Weights of a small GPT-style language model, trained from scratch on English Wikipedia: a variant of Adam for these matrices, 251M tokens.
Each number is 128 + 24 x the weight over the matrix's rms, rounded and kept within 0 to 255. Layers, rows and columns count from 0. Numbers have three digits each.

# layer 4 attention output (transposed), 256x256, rms 0.042, rows 68-122, columns 128-255
082100121116100136141118154123125111120162125157109113174120087139178125115101142094097115133127118139145147115132118121073116084137047147124161153134075106145113130158142125096125147143129137130115139157098121114159145127120153146098175139120095126159135168146125136156138136118110104125144124124148135100117156112119120133126128117145138140148100096057148118151128092111095138119131
152112151112117127155088110088123146102124123110108085134144100151160130119068111144097131158116124156130121161137093123154104133112140134134135086127089093174137119140165120156157131143099149129097121124107125133127117152108140136106159109124143095123117103119136124143168089160127142158150102126070124118148096125107147148123141122153105161128138097161101129133143086141131121112123
110167154130102104174157137121138138114119111120134126121137091143105149151139105128114124141144152121101117117133124123108095176120120203124123082137110117102117126146111125153100087143142104143107136119089126165096088116129099118104123096147122121115154131119170120137118127131131145161118150093131131117121132156140112089184063090152131150126096149083125130104139103117107151118114
103100125143113124139168092127135110117114132133102085177165111133182094147146158145141101130100098139133120140142150104164138139100148144130156154137176114119120148119138139152142131131132175144159113140154137144118128133117089130173151156172096113147139168127125150105107143154128155160141147127104132127147116150114150115117180122115122135122131134108142126152113162132110133077154
134148127110091100116165133133129126117149171161150142125100143109157161078097132106126149166118126169141128126116101139098105106128086095096144145108109144158104180141134115099159108129139121160134089116132124131133137122152154137142150111108155127112048117114099147131142080105142150121150133170127113118127132117133081120146168118118132125108116096144124142150149158171133141112151
127101132116133113101156146119104126113158136146103167047144103174109122160093162137141152165130076123112134125150118110176108127141140110114151075134143093092119144142136150119121117112150137123138088099143098078121136146107089117121136128149179119110130109137134132154159143155123138117154118116174120168108116164114109111082145164136118129099179130116132137123106109145116128147161
119101142130130102145102130127139143110106170132137124154139094137144151115166110101096170110128167168136125151128136136155113141157165105117118100185127126143163130136119104135180123155139117093112113170126140135116127125091169136129162134127147137140185149120115087166107161153163134141124089132146152132137141154129115130121182154178149110133127115147120165102135138147136135115079
129155152144108186109118092104087141101117162107139112118106089120114078112115141122120180084132120142117128079124128142110174107134111172132136170124128142109106142117136145130100142132138109167122119084155124095139145108181121124112099118102113134107134142168112132121139127120108111119125175134118145129134114114136125124171104153168122132080155144149089139129144126132122138150117
152091174117124134160142120140088119145103112166112117119120124122171116119106137125155138136076117121168090078107148140135117137139115110117104149116109158087111121077137136151143117158126127136163121079161115108136155129145088104148127104124126118083138138146090150137110115163097141101126171107116149147096142119199125144149175131137144154100158100100131125128120163116134123125116
164124135129128159124117145142153093159090106139155140133095133116083146155164150120155107140068158114127122121128143140133178178138167096177103149137124154112107150123162147120115126096139080101182153123105147133119103143127134136160150146058185129101161102173149142105120123122123104130098165105126126123134139144148135117150083119106109161167139142121129146106140081128106186096165
101122115113121148097124123110131096113131140110174152180148098156140140134123109158117149087142126119123132124142125122116150132159144157144122174098150118124107147121116102133092138130125145143152108126100121117139137138112111112135101090147105080135121138122124075124107079127105133140109140100129112096133156106145141131114100141081104101115127130167160089161139170138111148156153
155142134118141142115124120122133066107109109170146087126158106113163147168164138150144130112119120119085162083132084138168131139101129145123125109114144075126081149135140155130119129124117137141117125089160141134127117160128140129126132079135107142110096159147096135123097149122108066113166128144157145123153091133101112059131182118110117144103137165134173143132110100082124125151170
128152173102149095148129129155119111161159183149129112122110175104170128146119102138127074159084074152137146131087128123171138133118153104106152195116174155120106140128100112130106090106132154121124146136108145095149099132131144153141140149143117115186114192107151108124139108127095185112111097134131131178152126127103152102094113120155156135107104115152100104093098181167146108111142
090084142177153159101111096117132149113089110138138112066153123128128077169140159125155089142159130128159151141132131177166145167133149114113093184114126106137128088075140095155142122086108124099091154149122108135136101106115125146097144112136068081130101115127099102123128113142111167117128096118102112128146061126107158142106184112141140101133146118142104132105118159141170101136108
086148128109110109102154094138141171169149161091124109097115096118124115124143117123128095141120120122161113126104144148117120105105143135092140134111104155115092110119114073132122121136126151136170123150127112126146141119120098118123149085098120134139095130115149145089147082122147152128091138125108095150112143140132145145121086123123148110114086114132111148119103168140151123141135
146108108099102103135084098153124111140069152154136118159116148133119128113122163158134121128137134111113176097128132140128128103154113108159104126151146125115124125147141138161160148164123146084099125123138095155139075105085128134145113102133085105127134109155093115113115103141120162130138066088124146132137130159154091099096074102164176147143156157122158136154104149116087103166155
107112180065098103116157099127146129141150111137135116123094140142165111098167091154125114105097116105119141183154097107122120082111053120134089121149111121142092100121144127106134114123156137134141079124135102091114128123129107090142108103151156155119138144141100093129106095141153152117141113138114104136097140140135136125140106115130156137149131143102139132126157124135119100138167
159139127119159121149113168152135134132115148108129131134134112119070129138129137164132128159108152114160131081130116113125153196162127100141141154109137163139167117118154135147108094143120119095120130137088159159160126172170125102134141130111104111091140164136128147144126159138097089146120120127130137131148093132138167115107231138140111116151115143124127118135085133116137102137085
151130152118182112105125155119105115131153121086082083141142082142114121127163164139134152135126116116162126133134096122138154144132125089155130104140099149135140146149133171141147130117136162129115144107145066149129126211160134172112144152137156167151131105127111121168132145108177094108153071128117151133139100112087138124076114129122136098114124103146127112126094105136090120130199
160095126165108113133134116130123168103126114140104154122115133107105094135128151087123155164106138136182119120139152109107100152140114160132127155085134156137130127121139115118156135124116137122165149096114106123115135084083125119149121147133147136150103135141108173095099104098148103124141102193121107121119089074127160170155157145121133114114174120093144136137143125109118105178133
170116163117132150152108152161128100147133147136155130124118153124134138126103085121143129121110115143122147146115118108175109157151103092129139135119126119146129149091130128106143111115100129111108129142163101133116137134126134126149151133119137151128123094143095117123111118120115158107125113133107128144141134081106135086134156136109150088106174131165118115141120114104151105156131
134151135133154144180159133119124169139132124116107134179122126131095124134146112127120123120102118146152107131096177101073112141119140123129157162102118119119128153145151130123122101148119151135204129080124156148148129180087132126120125163104138136128115118136127104080109125163101127140144168111137119131192143123154140113119122128133139106098124066101153143165102147092160119134144
116135113128136152159146112134128162151140145092123133145122130139124093149139130114107175130145141148138157108106135122095154126135114096096141127114088121114135156129081172116126173154109159165137148101117126171124140145082141128106082100123156111134108139131153126154158112129177078134140167130167128121115107151143137131105116133146131099119135107117169099155118176106124157101144
082132172127110139158162093173128148112066160077138180106172096120087133071114152156099153137100126109187089130180097150130162124102162128154152163118155113180131122158155119137142160122145100133127115114080130132177105103142115193170134134124120096108138142159113159110121107158147129160106140149122131117115088140124138131159130104141115121146143168162103148117124143120112096145145
128133153119110085128107114150115098135074149142151121143130155142122149146127133103130119108111112137097157093159117142134116131148130101113118145172135110155142122134110123129126101154146101101108122152111137127122107106132115118184094164155157114156142163169123112147147106121111162136115137154100114145134148130140127127123091122154125129157119115132121113113143164136118142103116
119146123127153145152163124114133092127116130149154114092157093097126176108159117130164075121133109125127161122119083152127117152150118117154148144113111093133161137130139161145102152087120117121118115161110146188132114140113128082093141114116133103082146180141110160089160136077127107125112134169136112136109135154153130104088145111105143150126108167121152099130113104029151103183130
147057114127173098144127148096120100129135077140106076145130173126131129147094146129116143135112116131138124125112156161123121131091117153104136044146129127135122106114115080162133109109129151098120089111140062141132092152134121145092137126163149152129156179116164141132147143112158109111161111146126122099115097086124116203117122155130135144141143107140127125122065126138104140129119
111114130114145141159148114132133136131134110133116157138181081149111138173105107115149087159102067134111122163109142142134109183118144104127112104095114085134123124147137141085114092118103127111114136110108116140144109143143124115107168139131115045134105150123140110150134133097155150132134147123148131121122147157115168134076139124130090150134107121149133151154084165134204119137140
149100103130120155135096141100155118144122120130065094150126160199098132169123121146101090118134141124111138141133159118126159120163101149116143140152127110112105109091129161111116111127117073140102104120160109120136171096146126094083134141098103173051114095126102145136183140148100162151120127169150153140132114130150139140067156148131127114155096141179112141102117124110133116155113
109136078131176123120149151111165099151147134109120139170118085170118146129167137104139170131106153119123116169130116094109113157119094102126098100163120110112133123177135107152158122160130151115149135151100123163102117141108146121145090134096139129149141117102147137145111134098140090132110100116154140131094130123130162118128149133123147149143115125123161124115121137129107110123089
140090117153136118101147118136121099119101123143129076127108126108113110113144137131129158094127120130095150130087160092097115127119117144130101119140170093138119127141144132118151111129106182112114109152164092125125097172149123120127136088148127160179153128103172119100130128105144090175169093097118115127109114141140142101147108154151152119096126117096129137116086156114085103124113
145142158126149077137136123122122129152179082100087079127137061148145128139154153137129174123106124146151145155111168109154133101140132121130140106115112119124136152164132148128128110090120141140150106099154145130143113146122140095109104103154103133147167143073108136151148155131128128106099171158116146146099125129161114118145183163137135147101129140084134117133149152098131122117109
064149132142150113171130140122100111132129127142124155085121133137122110166151151086134114120158122122128145134110159147118138100159135153121129176110146140126097154147107139113111122085125159107180157134120119117125166149094151125114107135140137158110123130133176115127102128128101119122083131115135149111122133123154146128154065153138114140119100119120102112111137131098161110095135
187118137113099124105133157182125194133112120137133131111128098127155135124084139160129122119148109078122091112122141161131130119076115124112090139130107137095150166165163177131119160137158111151119092137148091107131100111159130141144138114147131072152141096116147143138078107151143134124143188144125152112129148091086107123164158100115131125162158131178155135134138135146104144106115
152111168132096148099133127142124075143073113143136155103089111124130115117118138130117119137124106138132104121135144131105141073154146136095133126099128092095122123101103098142151144111163125167137161139093092120135135116147088136119115118110156127151143131168126165123115141095129155157106155073140131126108177108135079094120104124140138175118115087140124136102109108149112151145196
156092152128127144131122134153120145153092124078144125126127167105152098119157134169147101084103126105159118132092152106158166133087128091112109175132110083080115152132149116142129149113136089118068148144123094125106123117177156085138149116154105123108156140136121111137082109148156141134082132151088120151144104180121084097127145086100140106123119151160143173115095145119119108119137
073159115166107146147104112091143179118107164095142089122122106114117117107091135126127126100139139144142130143094104142095163172132079119132105163150151126125104117162132093144132166115103119111087139162097151157095109097139163139129144144143078112136157115162138149096143140128144129126084106140097147160133101147116158125107179132139108126143079098118093099112156167113173076161122
142132161160156151100146101110136157146082111083147104119129070121150102133103161145132116142123171100154115098102119147159180159129140138128072103111127148090155105123115175146129154125122145163133168106141133129140162113107109148161144114132122128145148110151119141101116139148126111128098174122132113152134094093124152119169238127095155123073154133114125094099111125132110101148096
140150136129168082155128152193168129095130130133165153102143152120159158115122099154121170154128136140122129143124074132143116121138137110117179145093141168119104127110138147172102118148128103116151079118070157138124100097119126121148106137111082109100120135124106109100144097150115138126099150117104163099139164124153157113137151118089122142141161163154118164115106163129131140146109
089136087135131154132156143119105130111117144156185154140117159097148140097099100091124117112152118150136125130118143153107105105119137133138147180132091097139122159127109097120118168138136132169096147156136157148133138098132155127125114122123151100137109177127118106131121129096117097142141124101135129116124136120121117120113090162143128112126107137143137170177156137138125158125119
101088113151112110117095128082150131137141108140145111164127132120093148125164107150133127131138141107107126141107163114110161133099123142097091134099111143082125095090104153111149151151138166150112109131150139173105153136127137095090161115176146137104141146110097124128125135124130108152127103098126131130123150136118144099118215098086142157102118129154131113127162127133103131118139
102119121110136124172130134152093122108139141122128086101142141165172129151078157111108098129101132171159119168128138097189113117145099132122133115136089113122083145134110147118136148135110131131077143174149141115123141143130080108161130142153127139106147096148100116121142105108181154135129128165119128137116114148123115106128128138102103096120138133143133102137102106096126111135138
114169117134094110150131131121096120126094137092171131175128174078140171120103126153115104100142144134139135116118081153128162127074111163154116206120157115127164119146149152103130143135146108180125162127102206162160106142156136149157125167113131084153139109130123130127155106119111090162117136127186153116105134146091147107137119149122134130133151168121099156154168121136097153143141
156117102116128110097115126126153183142149106101102110147137109131116156133175138121128094131137135096162127161144178107150094157118144125117114106131121141144126141159131100123152136105173137122129114143148054090125123142139144110113115155129117125081140113100150142129142155115116160146136126116174126128112138117129120093142166143095109146135107128177151129111117182139148113136079
128113119142089103134119145112150165129150103167127101109123127140142121091146129129143149125140129166107099104110133110126161110140087148101155120087115129102085128120135138162108142126124142106142124105123093152082116104130134092126138119137116148082165114113161136162099123142122125163074141136119152140103154145137112138122104137118066144148121108093102129157150136101104136102164
092112159121163145153125111122143133110107150098124084139163102113119102141102111110135108126146120143147137119170146078172140142147143178136137155111081130133120107112124108115138159135086108135114141148102154106106147127119118127130156113150108121103136157148063125168160111156154152126110126163086124131130115151142143145094057112116127108096100136125160125135114124102127134116172
143105108159142145103134115123154167101147122151107129138136135134131105131144076120132100157091111097111114102101123131128145128138132144134126163118133114135130129145133155123125145128126142132172134087136102107127132135141112124135114115151124094144065149135109110105114133125143144115162179073107100130103114076136157140187037091117112099114117123107137091149101088151136135133120
128141121135070158143137110085142116127136115131160159124104086103154114075130126144138120172141117145105121135125126057123136107114109127139127073183123168109091114146128129119127176114129109095135132139095122123097152086113134125117150113109172159111121117128143147187104171122121147114104129106126102119108123134104103125139126108151143112177120127067121135122171104117115121138119
126141141128153105149116092146102076127102147094152131137154157131125168121086096103102141116107128081096084112119127106125113161135147116138164129156120113164169143074159080111099144125116123154103127165155183099126142147102137089134162147100133157138082203142150108129165120112142182128103090112140127137139129095083115095169037144118161119088159128143105179120091113133111115138109
133164141149117142100130107120122099135090095112116104081145113129112116096107137148156117115104143118129135143134108149111193124081089131164139104121143098137131113148110160122115108093163140116083162146126127183139110079166084126142157133106146125133164112156122125089082130127074133124122158097112106136097093175154089119132147126174121164132131173117098124117112093126116143125097
177105158131117129121155171102114164118108120121131114128122114093133139134110148108173116117095146114119123104160122085071110087112137074132114134050114117178117115135109172112114120108120124143128139108128143138105138132174163078129115130032189127117115092205165144124089118120137117118149109124120140099122148092170125114167142131103119147119084090138133175099110112119145141155137
121142104119093136149116123151137126114087104129106096111132117132145074135134166085131127106113129101108113093124153145106137147107067136141132082120113135138088126128109132130118140111123110096121146123136148137118109096164106142153115150114104100093122079146144146103173159112139139115165127117138124114145124151138127077145196106141099133151134122142123145134096126108158147154119
102188127063141043127125160204125133112164149120115121124142100124169093125121143073144147198150134134139145151159133131113108086115133114131143091117097172143124133175134111132104119118110098108124110141123126127161076149115120124139089145153166101126129131153104134175138144148130093081139109178130136126173091120118099135115128127134114068162146135137191130141083116100114104119092
154104130113108149097113158156140144135087074131136128126114120111092104127091085121126115162100117107118104084142156099141101122150120117174079134153166176132097105098146131118117146121156106078116149150094159117143125103160127090130152100092144135116131127193138153108113135102106126112139099070121108095125170076123144122123098095083159167140164126149126116099106126150141128151065
162136118076121149164107082124173121132106121135108136162140141113136114129102160100125180121109129132106130084157137128152083109114132127147125119081156161137118162143105111138135106129105118127152129096109089108117153103096148175111114111112180152123119140119190129101161096138115095147130131108140112104127135103162119141111134128108150144088118118136177117117155079114051158131151
# layer 4 attention value, 256x256, rms 0.0434, rows 69-122, columns 128-255
107155109118101085119122129135152137156147098119150133146110127115102114106144097102117069178124154144087158117210115112119133127143127114131134101140141117165130106090138156137103134163114088127091114145140146160155176126123145145149125128130179158126156111134119117108106114151137151098117138104177133160143142156120157123101130135059133089098127108139115145103126136154131149126157
152136185181118092150134089103165128116178138131140121127146142137129124112099133152082118122088145123100121138100141103136134075094114121131113125151151137162166106143121097169141148161152162160113141117125124133156148145143148124124142097115133131184143111111123167118126109135119126135089117178120108133126148160116166146135148120111143149151151128119150116080147136157155171119129
146128109188135177098116176142151121155121142101114155140123155139153129163107155147139119156116141147152136149145168120128124146147113115155097145116102107161106139156130139179144112126134114110095122117145164132114138125106131103129088105100128105118134135110089091139167126112145138119137129115112136147126147101120121147119122121142098109139146128143102154123139145121174109102139
139136159121144123153114134170142072112083188099174127138120128127101146126160112094107111116127148136078107149099104117132141108138108120151120121114123142098147131110116116107122099097071119146107137128161114132075153156117105163153136160136069151107166142118190148128113136113153097111157150137161099167134089121130108131097115127099075077131085127129119134133142117132071126108119
149144114113119152126125166116083107098109143142129114128104146095094167119127171111119157115107122102117138127116143163076151108138152164145126133112156114114121110079155145143111153129146150145143122129127113131141122113130130164085095117098086112169133129130132168136119105095154148112098113116118117150142148150146153140138124090155138156152121086156150126151099131097149165133119
145103116182163112113110116131138125121103066129128147133099148109103098184145149129102141145141124152136142119140148119099085083120118111117132129106095114082147108128140138124103129142168125084131149151155118127159099114180116111098160153126143098135110126114162152105144160141133089157152124139122091092157104120128121079126120142056148099121152141145142150131117128113109123129144
150119166136103100126132114129137142130090146135108115133115135159111156127114133149115152149113122127133093131168139128101127178117104124105129133127118130155130147144134104144123120164117169109137131127107126089140148161129131113144139149133154167163196107121147091161141190123114178084110128112123112123128110148153139143086137069126145103113169103104155171094173152108119160159079
121137123145135148119156152148063144103090160129173132111133122102137175148144148144128122147156173114156113105105138122138128126131150135090121156108150139138116181104118122085129070156157109094089148135110122112125149127123171138122122143144174143152098125127082145114148119102168168162147174114115084111173105120132137124143115137161089112098130144159120151111140134113133112096115
121129123149144104111154108181117103106160142149079094163206131101165108120131152148145105103131139136131164122089155137106062134088114090106122144138145100123144158147089151105095150181077155112097123147102071089143106170112112086100205161154138114128110093125129104115090144133136150164128104163138138094122089135117161141115133157162095078102150118165115112143070118122156112122124
169110172101109133135109122150105124150142126109109141135174098125125122126127129114146119124096156149141123113125098081157100162148158113128112159142123143146104168141157155165111122138112100122113101123086173136140171147153137149170160126111122149102109117126147141137079134128155113106133121111133144134152117108101098125126144090107182139138154127107119100119139128139148160168135
150131108100094075136147175102131156134154176126092134162131168102123151119128146115118163136121114118162103151146165116103141114130109114140109118120158104128117138123123089139127116119100154106113093135115099060117095122133113167143104172135040120153101101099139143140138113101136101149144108126150086131127130132146175138094123070119119117157125121125127118111124192137150137116132
101139138123146146105108143142151081129117118143147162142127132104122156159125178109141166131130172125119121132104110162119110123175129148156122126139104128108090121175172123146113140127130097106101107092146132143086126124099141171112083125141140112070157120149096170141119139116162145125167144086099117124132121129131152166135115196134105153143131103155137149143150100132159067106108
119172114069140149067149121094104163143143086125142150095108134134139144098106102125154135117115118161146136115165136121128114161131139132133154122146135127154112105103129104097149164138157103127083086136135138094102096114128195181127110124165174124118126109158067158144124148139131126132142144129161139114172145151092144098123118169097125144149102107145093127098129125155122145149139
125125143117144145142091103142137136158093072121103116109084118134129122139117095123126114137128154121133094136093084140149113161188112136150147134119105090131151134102122105101089138107115124191101145120153111107116136127133189142131134104124163157124154168133126114169093140151149122121125112177117135135108164129117112093133113120158137134153127119135087168093146092134103101157095
159128070109146070078140088111097126202140117146115162134109154130159117094161111114156170110121132106122124117161159124153099144142098083138101127113152126121114143112123108131098118147119097159173146087122132166129108126109176175156159172195125133165118142117092155117146103158175109124090111124106144121178140117128135136135118127087129110115089116100109101123077125136117131167150
150130088151133123106115167147130137129121120145097127106125103108121160194064137120068144140151155113174113108119145116070145139167165134136100136157111127131151160113134132150114157174123111183111120175098132160106139135151107124153144169106106106134124117152135173148105112121110093132111134107128144132182114137134107131103117133138121146117160137146143147172126132141110130148139
114139145111127158124185121126151139137129120156168116131119118156185131147125137154159155106107135130114136152115170114123147148085150103109157126130150148147090142134133119076106128158131173065139123139102146089140119126137118136155162100133106125114129086128146097153136083121129135104156150138124165132092165159146075110120142174121113126140111094154134125089130147111177128074170
112103098089108111128118087073124100143128115154103113168105163114111116131124124120057122116126100166100125140116119111075111117153100107129143119084131119088086134138097132136105119161134134140130085138119157114157139147147111143131115131135110118056138119186166118154133152147116134127099146133115152171076106139173134147112118109144147113132140108120109144182112122120133132172145
128119142110173127130136117133103096084136130157157130101120134145120132096143125146153086134173108095127129118149159163136146090121172132131112133135158110135149112106142149135144101067103135147117113129128148146137113101105126133122115150126117127131125152136125096165174108152138126129152133117158153116132118122162116093117139106164127134152117150168160140111097124131089108135167
119133097102132120090166165151123121104129149136134141111111127105173136098153167099139120117100135099111170097145134138112128126126177156120116130109119145101117135132105136098140114119132105097115117145096132094110127133141094147142109139147138113113114108135135185109128162157147065151128150082151128131145112125146108137146122133155115097112096113135144144144116127158092145141139
126121145134143115143129138138104035116142091107104122150130112145172169104131155159132119124138106132118180086137112141181145123124150128126125130120105167106097139144113159151130147131086131113111153115126120156154172116120183140104166112119180149122107122132130094107106096132141120125113125122122144159069134125160145116101139103172136138137147141122119111112162142122141175133140
146116125161122111155117140107107138097109130131119145130110129145141113107132119111104138118137102114129095129131089115143117107127115098146137121121119178121124130167119115159085142084121097129142126140104122124147145144138130103153086106099178119153136109128147101137148097119109111132089105164092131114084147113167105137150129089094135088155141142130120093141182117128112139161136
144150088149102148130131159134144097147098061126109118102108104110087112170121122101091099114135126127119102128100193084095092174106128041157134135181114143164144130096121130118089123152139163094114102128142188150114136115142091094150154138162091143172133072105124122143117125144114155067122119153146153106141148124096127114095135160143096130101144130120128104100132109121121140105127
125124098112140125108130110138123135147134126148105111112161138075102121150115160160124129144142195120138138113091158152099138088123139177108090131123095099119122122163117170116096098190125127095123137135108144159164144124161110138123147168121135124118120106120127156124129138143153114115168118133109104122132133133108129172127134198088109155139153102150127134129103090091134136121120
092132093124115107113180141130084197139174107134088147085105147120148134108145131102123118125111119103134098137144133130163143104102135123142124137120127156135118139126125111088126115142120138123142091151107149123121132124115133142112166147135075101151103146091152130160102112116132117135177116121105129140095162142070143091109144167167164123117091092097098084100099144122130156113126
125167129089134095121109079110104182151137126135172141164149124116097128140128148170096106169145108164164124108110122105123162105118106145083109124087143101121129143108101158099101120147175143139135099100190142133087136102145133126122103114140109098126142124153091129090137119133126165150112131128103108125175125133151114137160131117116117164155129123102141123121116136097129132143177
130145111112123125099133152108112143093145146090169131119143104127118094126129123149126120109111158139105114117140108124116163135155095144190162102147103172108099102112147135107135124115154106149158126121118140136152143106123167160106085142109141140111123128135111157155092106115159090142136122137115119141093160127132142121088118177151117143140149085152160149094119122087116139101148
137171104132131151102149151128112154113134123096124122137129088109119164137127133157141156126136106185148105137130131143127174154190173123089182129159120126118091148148130130106127112187086135144172115176096143092123137153159143179118098120155158115130111132137084097093116180106143074116140137086141147126134096135116091133156118118142144144116098053082079096079135141095094096133133
108103157143142102154120094123151109109146120184124120159150143104141067133134120159104108088151117081134125094145130095161155113115132131119150114133135123128156114124116153110134142118164112131133119181126128103142103135159168109130120090108104120119086171136137129156166062157121136110117147147133155132097134124135117122155142141121108129151137148136081146137119142145120129136145
139134106101127111115082077116174130167133127167125118112107178137119076155114155158128154142133138152166130115131134141139120081145095115130131103108119087159124103106131104170098157123128158161129150138169150096108142116117181107146092128170123124119128115138086112171168159146133160103115099162124121111121156148151151132109125092166122122140167096097099117137105117132153186153137
080139117159109149145151149121140161084109133116157134106105139145128135142142131143123099114142119134143117101138136095103129137142114107098117117147139141123127106117150118139140114100130124127126127119097159100151131126117147124107080150099148108089111165125162077120158115105146156135078124061112118142143149108111149098090129102106114127128136117122139145135153125131101150170126
152109132147119132131062091095140091093124126132100099091128151173121148089130136166116135093124080138129130135117140132110090132101057125119135137180141113116119136138136117165121133129131167120133121111113107113113137138115143079111149076111132117133138123145131118113116124121130185120146152153098139139090111158095180145124135121182159183134151097146114138145163082126099135157099
113136110147129116167159129131135124148136178143169103108142147102109104137132131127118097107078167159107094147119138064126149118126114088116115138128154099125116089103114130131172069111166073088117201141125099151117117117104119163124119176139176122123123120134072134113141126114119131158101089095129112106127104120098132132156124142089109139112126140152108135147116142157137097110120
129154120147126158109142103150128110120136165104089142123130090101102121120132091142100134128122148125158105129118113188167138126161164108093086152114086135140158118129129158144131097115170108142131085141157123113168113120114122133108122141154174092150088143096111124157125128116101158133119137161125128114134115123092127168121137116152107112120153134124137083135150116129174133088109
108141093137122131125138083127129168161145111137129136168121129099174137176119120154090139121094120151135121112102147123083107160123101082133136118122122134121109160147096114149159128153136102114129107106172094093133141129094125144099137162139155109133117093132099171116129110156106122145103147113147137110126133105102188128121096145123081120119125115157129136117116132163136112129150
091146134141131099099132047125144109156143095118138140118095170145157144144131119111140118106122147103137105147195128109151078127136136157140174117120111125123114129144156150131101143126140116132108140157123161123109136127159140100134152135160145141137145168141128130171140199124118151102160140095103157097118116131111131121154131141112115163141112069154136146106150113163118092120078
123104112122094136088149137094112181154152107171135124106103129112166163143109120140153109126095161126151132122116130121144150174132127103082123106110133100168118140121140099124168121124148138094059147125104145124159083118131144131092106096122149151118108118146130089194140168127139138125157164118126146100146162116145091108102140120087096107099097117109109137175133129125168145135079
116158178111121156133149163158150134105096129111136140124159127144126122133129120157156125116108141099127124144139133107103136138097121125125112119146115140106142111120133097127119153105131118086092141150107116122148142147108139116173180158148066125141082148107122125131112134131108124120132133141114136148128112103094124123134131131129114146157099161133160122100147161131100135106157
126122133136108074161113113142122113114115126126106119126150120139105096128156109118107144128156112114082160138128112116122104111100123133159091161135127152113166078133138147119127118108129122126123166114171128129092145148152132131147129172132129153167124120126149155120132117150119116123163123152158120146117105127139148104150132130141136089100097157090115121094150128151148156120124
131143084121158141083128125120136155080139162132130151154092105102166111129128084116094119122102158169130112126126125177164167138136139109116142147122164139158143130140146094150121136127143124127072164151127113123106119127124148114150139106156136139157107117089096156103143148104101112114148127109144099172157090125161092161206149100106172148154147144139143112139150123195200131110118
127123112140100144123137131170100149092104122098161142106161159086123114128108103122119055110095096083117171103168168103096145159129128167144168142135140121112154131145156159106130099154098106142144102158126094127158134172124120148123130106115112126117131110163157134139127113156141151111137101120127136137140125149128149166145115090109176135153091107112131151156120126142129128141163
087121110116084103118098133167159118110169143168092122138151141133088103141133135133161141100093157120101177179148143150110142122124090097158113132159155116162147120184105119137145146128111188103121151113129134112099151104149104077166177138134138142124096106107140106147094167166081113100123141134097119106101128114144129126109151128121088070113130154073153088133120110156224118120090
120101132176141192148153132126105135084123110119138116152108106141145119100155131133169105116121116156163098136067101137104173136146143153129165133157153124129079148108156101116130096123110134119132127123148129131142120133134117153096135101114159112111129173109139151160154137145133147173122088099119112133107106110111105131130136124083185151132117148116121158119108136105085123166117
088138148152141132112121102135083156098073096118131125125115110153166125151116137155030127073116113139128155161124120138142112139113112121093143160124121152093138179129145115107101116113120121149140173159155112115115127176150093126093132092096126147153129156110148111098165091155119158115131117115120139143123107138132152153175122097113114178153133114189132160123140149167135119090150
137149147123103134090171138107143172131121144117140127146118162169131098165109112139134083151117146137093168151138120122104099154128141111156141123089133102129121104155133115134068120165085132145094087136127109151151141155147129105119132129107134155132137116126156098116122111103114155118156140144133164147161173111114141131108098146112151146142173117130122155127145117149090116138144
110064142116117125116113160085115114154148094169144106108143118113143129116121149114096124176161144121100134071112136140174126156125114157112100126115136164150171145132125094141140117097096113183083156157133151108139141105104159125128105174120164137137166105131134100163143150126116122158108087147146141123132119129145142133109098115110150190131141108126132140124124126075097160121140
120127131169113080098136136124152141105132112144111102106137119126137142112138096095129144078169148135164139116129187148144125160125145132136130130111130130127165196108116166159142167112123050179116141158141153114134111167126112105087122136113086124195142161108145120124126126111147172137121116127153130133142141137126136116129121109107108144074112118155116126169137125110161098118093
118145118118093140113125133094147152166093141144149134183087103150101140106204116125119166141142134138116206084111129142156100119150161164133123098126104120124114122161130189160101124137139139136101121153103161123112137115155122122122124157118121098114120112146174162142065132107111122104148155156122106126131136133116118113067106103118140062112153149094137151110112133122143167112101
143115146131117096116163127114147146148138127133138141071087147099146118141113146102101127111114119129132105139168181124127134156135115123107136126141131111149116138098152104113177136149153149144137094085119136108086103139109135146140128148178116120157104154089116126130129144132156134100110102150114156102111142127097168120103137113109087113140153120059151100121129114112174168095085
093119150128138148154125129149134113111143156080165098171121151122118140112137147140119136151187128146108123185107121172119133116140150176159141105174123156133127142106117132110101132094087143145111100118114126123131113196140168116110169157160129154158126165130137144171121108140149102154138144180143118133074100143098155093086142096167149094106114145152110127163122121097119169093147
134112104181152112098110117132095134123115137061122128116145145100136149127144100153128101109125092158131145132158137132145127181099131170170149131120117111130129127126125111100149138127099190176172127146123149107173099166098112145136129120115171130158128165113113133150107128166143135147131122162127092100110117116121126163132143130169097154149121097155138129094121158127134119094102
096091070139106118148163139127110127122117075101159109165099123155093134109121130120074105117150118111156123108118190117105112121084151137145147134120137085127102105109152153096129125139171094160160119108108091168183123135125118148104112157080120120060099146109159129111122090118160123139111119123101137146128135070100116162118132147111141181129107132158114109126118146086080122126163
079103125147147130111106122161145117136156150131096147170154110132128145141154128135170122131114178098119122129088130141152133179116142177167124136116125163139103135116148119128153109119120130128107140142137158129172101164092128118135141171156127148147128132126088147140095147135106130200130154158188109075109127126137099132172124137151130160102109135157113130130117109091109166114117
183144164144134086135133163116131114131108125118115115152079110126148116101144149137145100150134157147118138163116127170163154106100117103123077125124158092135119145124111140140097132098113114092142120138158147140124153138148127085170132135143142111158101111122119121151127105104144183115144154084131090110180125103149113150117141121157113135166151151126120127148096158104128125161133